{
  "n_layer": 10,
  "d_model": 256,
  "vocab_size": 12979,
  "activation": "gelu",
  "norm": "layernorm",
  "positions": "learned",
  "qk_norm": false,
  "extras": ["capped logits"],
  "lr_mult_o": 0.882,
  "schedule": "wsd",
  "decay_fraction": 0.945,
  "final_lr_fraction": 0.05,
  "seq_len": 256
}
Each number is 128 + 24 x the weight over its row's rms, rounded and kept within 0 to 255. Layers, rows and columns count from 0. Numbers have three digits each. The size before them is the row's rms in percent of the matrix's.

# k: layer 6 attention key, 256x256, rms 0.134, rows 132-178, columns 128-191
# q: layer 6 attention query, 256x256, rms 0.131, rows 133-178, columns 128-191
k132 114:104083079108092123159132109218095132140140140142148093133132135112104168099091132134130144104082136162169122169124138141094076102128116130095130152096121088135133143141121115114154123136112102
q133 114:119116125100133116113135136173137132099153154065120151134128118130124128177094160119160116124166108120133141093089152115098135150161121107119136183129162129122131139117136114086093153148130108
k133 117:161119101154167112126121121168186118099118125091144157162079093139153092125126118122159107164160130145109131125149160111125165162150121106160138108135157122145121123134148143092093121066122151
q134 117:126157126168120114128113129169143118130130096164137122093111115141143113099102141099081105111168089128153168128141141214104149107119093099126137128125190148099148091172125148150140108092137132
k134 114:132123170130155109112163139141122133139112147149113127141118076138146111126140133130130130087116123171134120157093117157102184089121066150127164124132164124117147117107150116180118127138129146
q135 116:097126114115139113159139103135140109135102097117161148098100131118156136132113161118098135129113108107097104123125156139121161169136156121101112112144158171145115129138149120135168179081130121
k135 116:080097107142088187167152131165128109118091107128143111113149108111167121138126182094126094128109120135130101138126123154090135112127167110147137135105111148119126150145189146124152136129114120
q136 119:138146112071147112120121117114148144132111072106144128072151148150085108119145125119135127120113111145124138114075136097084075135133104144147131121114107109146132126107109138112162150116088140
k136 123:129156134123140136141135115132133158143129107152157106135096113126090118122152110091143115068178125094107154105089148111111076121137119130142126142122080122136123152147127128149149152144118136
q137 113:147092133150132114129140128125142136131139149069189107101123157145124108138127150143122137162120090131119169141132127121154081133103122100131164124118138134103104155105131135147169111177108151
k137 114:151114151142158104174129105176171126166147137093149104091138141115103103109161173078143172163144120121142174143136149115125114118091118140151134132131142150101121119120126155069134149113130156
q138 112:088142137098178119096112174091147138144129159124116120128146174093151107138130158145126100104122164101135144158133120123119098101125178068177113088108091106078098140142103158100127146143124146
k138 117:158126151140135153095172133102121128120092135150147080087118118105147114135132157156130148109141123116109141145127139142147129193172135080149172123144090150115116152140074143123132162097093143
q139 113:113146103073099145113151099139147150099131107154083116155136109111122127098141107154131122133136086127123168135166158133164102108104144110142191108104154144127092194130162136100131127126117135
k139 114:115140083113118095126158115139142174114106096124092110145143113083144161184159112126135122158160097100139124119090088100093123132115140116130152105127092132155138162127112141118117104122141133
q140 112:159137141150142113145115139136152160120195100158144114161119132074126122131114140095120157125147159133105124166106123102125090135134139165097127116133142121165134131128130108092094079136160103
k140 120:159115144140139081129141095138102166100130145137138169164171092143105136098131164125118107135120120112132106141142129061130138119095178145155136129140166157116132147100135110093096070112107115
q141 117:085161125149098150130144178179131084120102141089141096098115127145104114137117140154115090123123149087157099133144120137163113143086143143136129139110116125077062144115124097122109124127125110
k141 117:116111126123112097137130135107155129080117119117134115096099158126146135159157136148099121131139123071161122153128168153113155114091138137149138140104085137105156138134124110110135130131139152
q142 107:121099141169133122138147114092158135100110092122073145097099114135123127167164146077086138105116157126151160132162161167144114089145113123122123123156127149147054098118122150134122109138109125
k142 111:124124147164135166113086094108113162100133067150158126088109082117125153113087159114128128150140119134161160124158123160164132071124135145100133125116126109137101113126132159136143111151099168
q143 109:135127149107130108123153129091156111124112106139124115137153132103126144097095133117107121180108075142115123080140082115090103100111145154137117106108119122118098114105137148162134144150135103
k143 114:102137143135114128141140149108110122143138125155132137140119104132118165161134128108123113107090096151104126123177097144118084137129147150136110133134151160156142097133114160098161101120115122
q144 117:129112141127121153082110126080108133140135141147081127142102121104116110149147147126158136139123139100154087171120108135138151095095115143138116106147094135107126091150156137168129173107110124
k144 114:093100110117132094079101081140119089100088136095104133148109116139153122132145125115160126160108092110145149126125100166136102119113151108124103093128115165146131179119164180189098162097118150
q145 113:112166091131117112160167130137126116108100147175118122091112113095134128116132120174138133143138126126160118152121106135146125109138136115139127104124156125157143137110142095103136131181103125
k145 115:127107085146140124121148173132148168128109142161144102068119142124155113164099149133150092144139158148166136124115139079113121129127110135100119098115118116167116114156088127159089165114149101
q146 110:154120115112137138083144133118093131150123132133151114161138164135122106086164104118135125172144156098136136123135148075119092105107172163105128118142168179090137150113120134122127077121119104
k146 116:161117122111109142125095124143095127114135118129133126147154164165148150151126104151130140135106144069119123104137108094109116102128132130131121075110090135112153160169130132143147122139098131
q147 114:118099111139169101117127116115157126114139153092102081106145128156135144117073155124139144159151084110162161134118165140122086157155107126122142159106127126156117091129173126151145119118114135
k147 116:114081157139127143114103162106137087127165115151142091136138144156130127090131119147165128084121136096122117140113156119114087163170145155151102170119121110123149149136156098106107135111112181
q148 117:132094106165173134135135108134143145130111169145146156098158136110164127148132135121175097133124099114114172086113122145134117137127109062101107139125096117107122156119130139142103116133159106
k148 118:148125122119123136146153133091119122123105135109124126092126138092163172136142140098185132158127112136134168112170137104119125086145149123135142125128090133091090103113152130105103134125191117
q149 121:093165138109120090168129141103149139095163130134151146114149088193119129104115110118178153135150164125151099118108147132152122180143104116131142139136132124128132119137076130074116122177081109
k149 119:126109152139080113127134117113135126136149137146106096135083154154096168113097152137162152138159129171127073174090111094135141177147135123141146124118121097130138147158135106109109069134110112
q150 118:131166126148102094134097182142119141136132137147132141169153125106073083145107104098147094134104118181112151135114100120111151123123120152115116124124126149100152095152148137128128150157142182
k150 117:148147131151134111112074140126079151106095105100107095183132165143075117183136134112177122151068102159145156121157104146083140127169138142140148116123155079111142103149144138084161130152136149
q151 114:153097151119153129150146093158116078169097094133086147139106129121182147128067123101129127099118179157133167115131119147154151164120121112087158144095130146132132147167152103103150130144111136
k151 121:117087136122153104106135125113099124134115118162114144109111165113185118134133090125099098102108121134118156146131126122125148163116149149100132141131101174102110110124106133081101147153134112
q152 118:107128105124126161079116155135097102132141184136163104123111146143107139149143093120109117180171144133169165147142127175114123142159100096110120145143116130155096108122154142177133101116140126
k152 120:139136102130114155096169154157124099113175143125143134125084129143090104097108077142093128123081099153149183104148127143155131172096153160136120141130122139105083112157144104156153100097136114
q153 112:086140135067128105118142128129129107187163091123138112109101118122123159134128162143086156102138128142127166147116186100088123134126106108168150131111132147119145112122118104123089152153149181
k153 118:136151141096120155118138125103153114103121145093147079155125118140145129136165097091146105148128100111174121166140128100158140125091150111127088106112080139094126098138125172109104131110102144
q154 119:152155131152129164075168179147154122133118054097153129084141117154119132140135128142117146077166110150140109112115070163125115152139143138142145127139160123108135167096093142103129134162094098
k154 119:155126123110135113088118175104171124145111113119117128139072132095136117151101140145174127087117113155127109107120115189118128111124142127116122096137129158140098120108114153136139117114080142
q155 117:121133125163119179098147065122140109142166127160125138123157117095097139129129116119159144114108128138102117089175108130112121147112076146142105122115151144187170183116106089128115191121069136
k155 123:125136121125131134134151118065144084139155097132146106093132118136091102137151122138113120144143128128164093106120134140120142131166075159113116130106130087128119117112132150115127142126141128
q156 114:114083114145141104140093152129116098105103143130091111148079157128126150086155134152119133131131142130125140136115137144135115145107088165138085094123158123104132142142157119142115126142135115
k156 116:123099137139153144121127133123072108146107150078095130147102187138136149122125097115129139100117148124175161136069115128159092134067121124056121116133131109126163077122151129135125140123126118
q157 125:132113151118134143138102089142085076145141107143149148144119153159145110090125149098154099125133145130080134102107130148145136133144123129153076112139099155143106128109163151161140111124030156
k157 120:124133155130108154100109105141131077174146128115156049121118130129149125102100116119104126161117140149094144115117104100111174164107145142137117117097100158157101109098192148132160163134133140
q158 111:089109143158143135131113121113141151130097160133110125141142161148130147102106123124072142168173064172098103141116149138103116142140140095125093145177072108122099138164145144120139098137132126
k158 116:118110116154100122090110105143108140131133217133099127158132098101161147124110115116090127147150129163118123154141121134116145136096180130106074167112107144117155101160103150121099119117121173
q159 117:131136110140122182180122153109168164110134086079134152131114064097096134119118079143124137120101147093141123103109123093132146146122163150132159136109118132158118108164191134164091123142093120
k159 115:150136073113157100171138150131113143138119149086159158104107119119115155123118122134131139137117144109118154141099123137135150142126152143155197147136179167149149157155164138147155120149149155
q160 113:160115138153157121139136112161110125156132127156157106084114132077092084193130144143107086120074107143110109114105089088146114130124128136063153111129112130140186088117121126125133133104110163
k160 113:169099148079121126122153105125101141168150133133137079112152106117152130068093119134150093152112118116160150108140125125162156085115135106130151145132118099141160121112084132151128117143140145
q161 120:174115089121073122143144126116156188163107101155091125151143123163121120158095148135160102110131150119121161146068167133107159148162141134124146108165143143126144120119122121128093137121151128
k161 120:094105125099108086140180133148137148100126127156122141126173108193178110125148172138160128121149141144078143107112128090092142081221156179149125126149152120096144124163139134153107137112150107
q162 109:143114166083137142126138134102114143152117189187165153117141156165126126119120176160136098170169107147114133082132128106166092144143134106146098158150150099064121086085128134133134136110135104
k162 116:099154139124126122093145143149154125179125102134122118129116114146144145116130155109133160152158140129160158104121111126140139125119161122170111120143103127108152118135134077125157147186155095
q163 112:117128090096140153189124128111100123155108116108127139097118104113140189153085105087148108147151126119156162139187098157164108120132149148165118145094105109145136093133095145143146148100116165
k163 111:176103118123153124122160136103112124181131154086142143173096125105125114134063139166109136129136096099159176131182130071145125103122147114170110159105100120111165080131130151144154168111126093
q164 111:096148180110099118175120126105131133081138163090155118101107098121104101148160149140124120156164151138114174095117142061143142163108106109198118146105128125116145105150118124086179135131127120
k164 112:103117204116155144158081116103134159118123175149148130114111121129116112127133157135129123112155110170154146096116137140126102126126141103128105120044141141143121112106123118102127141117113154
q165 114:120127115120106105163129133097108132154174139133141136111143106134107164143123156109096170173155125129163104149140120150072129143136136155157134116126170131129131151133169148149121092175124154
k165 112:106135156114087168086143163093116129092167119089142173099126151133095137169137122144156122186143133120130132107109152126098133167132115166122117158115149119096119140132136132112127133154131124
q166 112:141105148130111099106142142154133116104147133144110154104106166183127148178166109114102162149141149094052108125115140162096113149130142098156104130091131097093148131166129083119135131120152109
k166 116:156113158120101125136129124110163130137150141117082092045116114145117149130153114152095160148118113071114128115122125168121124171142141130105156143111150117094126069167166143124122115112148102
q167 115:144083135106165154127125108138149173154126119179107116114139156185130143126138118105136138096136125141137072120134131113125133155125115122119143121175129137099149123156088139138112147188123102
k167 117:165096133086143099122138123132115130146137098136146117126110144166144154174155118135117134153138147180114079090135131094114184120133116131094127120148137126135156167157108134111065095161135130
q168 114:113108110149075143123121133155150119118111151147102112122092167081140113108094094175116127156119153162175107080119141126124163120112150132088134133147106134156167132124085119132133115135114149
k168 119:105165128103130141163107159122153112101147106150134138127118175113142118108082144122110099150139100147130166145098107079110142128121131156121161155197127105129145104108135121114128085181147124
q169 115:159097175136146122120139124092181117158150080124172127126125145103113109125124143124144123137160122127132096150079091100110157129134169123115128101101160083115119060147105176149140146113091145
k169 110:115125128163137165110128131152126133126153151094163152126122104100091130115123120139103152142148130131144148152114154147102088127168127156086116115128125118132188138136097131190110122150115157
q170 116:133139115117107112189154146087158113143141119108123111095120158118113165133114150122104127101087140110104168117134156121089165131134166164129097121132127094135129138095130086106128154099125141
k170 118:125148090140134103146110094133156099105171118095145091175123158130119154153082161124088148116111115082126156140130107166106134128170142115135115126140133108150127103092118133139104132076135144
q171 121:153152135116120114119144129117080177145158168160102079136123150129125109149148136151127129117175138089191131149101155132103086172127114106187138126158089150147128185122123125142155115131079148
k171 125:124168151114127117113160116124082164161160151126128090134154152115135126113150115114090150123186126132197108110124131129124088164147147134156128130142130133144091171135138113133116133108099120
q172 117:130116130149127160102150191105138125153146150112158118124142111135134105141117142129083078114135177085107163167123164160165135101132128116122168103140182119179176151122094154087134171138123158
k172 115:137122146116145117099164128101142156131179139173152139110135162131090132151124138108092134124137155108129134143121087194141117118112178116134146072134119113098166103100130139081154149119141144
q173 117:115132126124131176149146100143109115140112137164108124128179150116109099165134142120121187091130111160086096126128183104137132105124123104109119127130116105112140107174134118097109073118110085
k173 118:132146138123131163148089121096109110131141085178151109155166125094083140124093185157140144093155169126071118126149152144134127111084114108101111123147121146145135096147139094116139129136135101
q174 118:161164111137123184157156103123144091103137117129121140119143158113114198130144138163143122167149158080135119136079158106128134145119135105104137088121127152131111124130083133124134090151127090
k174 115:121202147122144102105135114139156106155087132104098124095195175110157099141138096164124132140099074105135120112102155108121160157117122124117177129117131172162132167121113113110118155135106116
q175 121:161112168111150108104160076115140143108171184142145134126128105132138136134143106142113113112118162105119103150128107185118125171104077127117136167167102132139094095085118143158158139127137146
k175 121:136105155087158109104139109091112111116153100120125116109110108104139115098161141140131095111095125130077108152130195129116107185117107108093137142166082101158099148098139141151162147139125171
q176 115:112165112119131129108120137090135126138158122118111143130141128107142187172098126143185166146128112147160127116120108067114127117146094143113133140096148083120139151175109118148103172102145088
k176 109:117138107134121128138147124109116137104115158106116155104145120139117125151132137107123127134138164149106158161124113101176098114127102105119156134140156077117147169140095150075124120133131125
q177 111:153132095129161150115156121195139141164133128131116145139155112145146122123086119143123130130110164086161112123139102121128159114131113150145142131104097144111176123104155179151159132134129124
k177 118:178141137094128151132162123156146117135134153122129128124146149082138154125119140105117103130108138096138116129120144094113137144159145141085121154155075140084179146139143148090088115129095147
q178 107:143133103207140083113149096163155099149104155088123111134140128140157105096161139135094157085140167140143103122145129115095159142118137100181153119153119120150114147131138182126153115123145142
k178 113:123119131164098121162123113162150145177080149120113112094116133121125118093128133141118090146106159114128106148154103136155154135136134166164127130136128115109096116093112158141143151127153094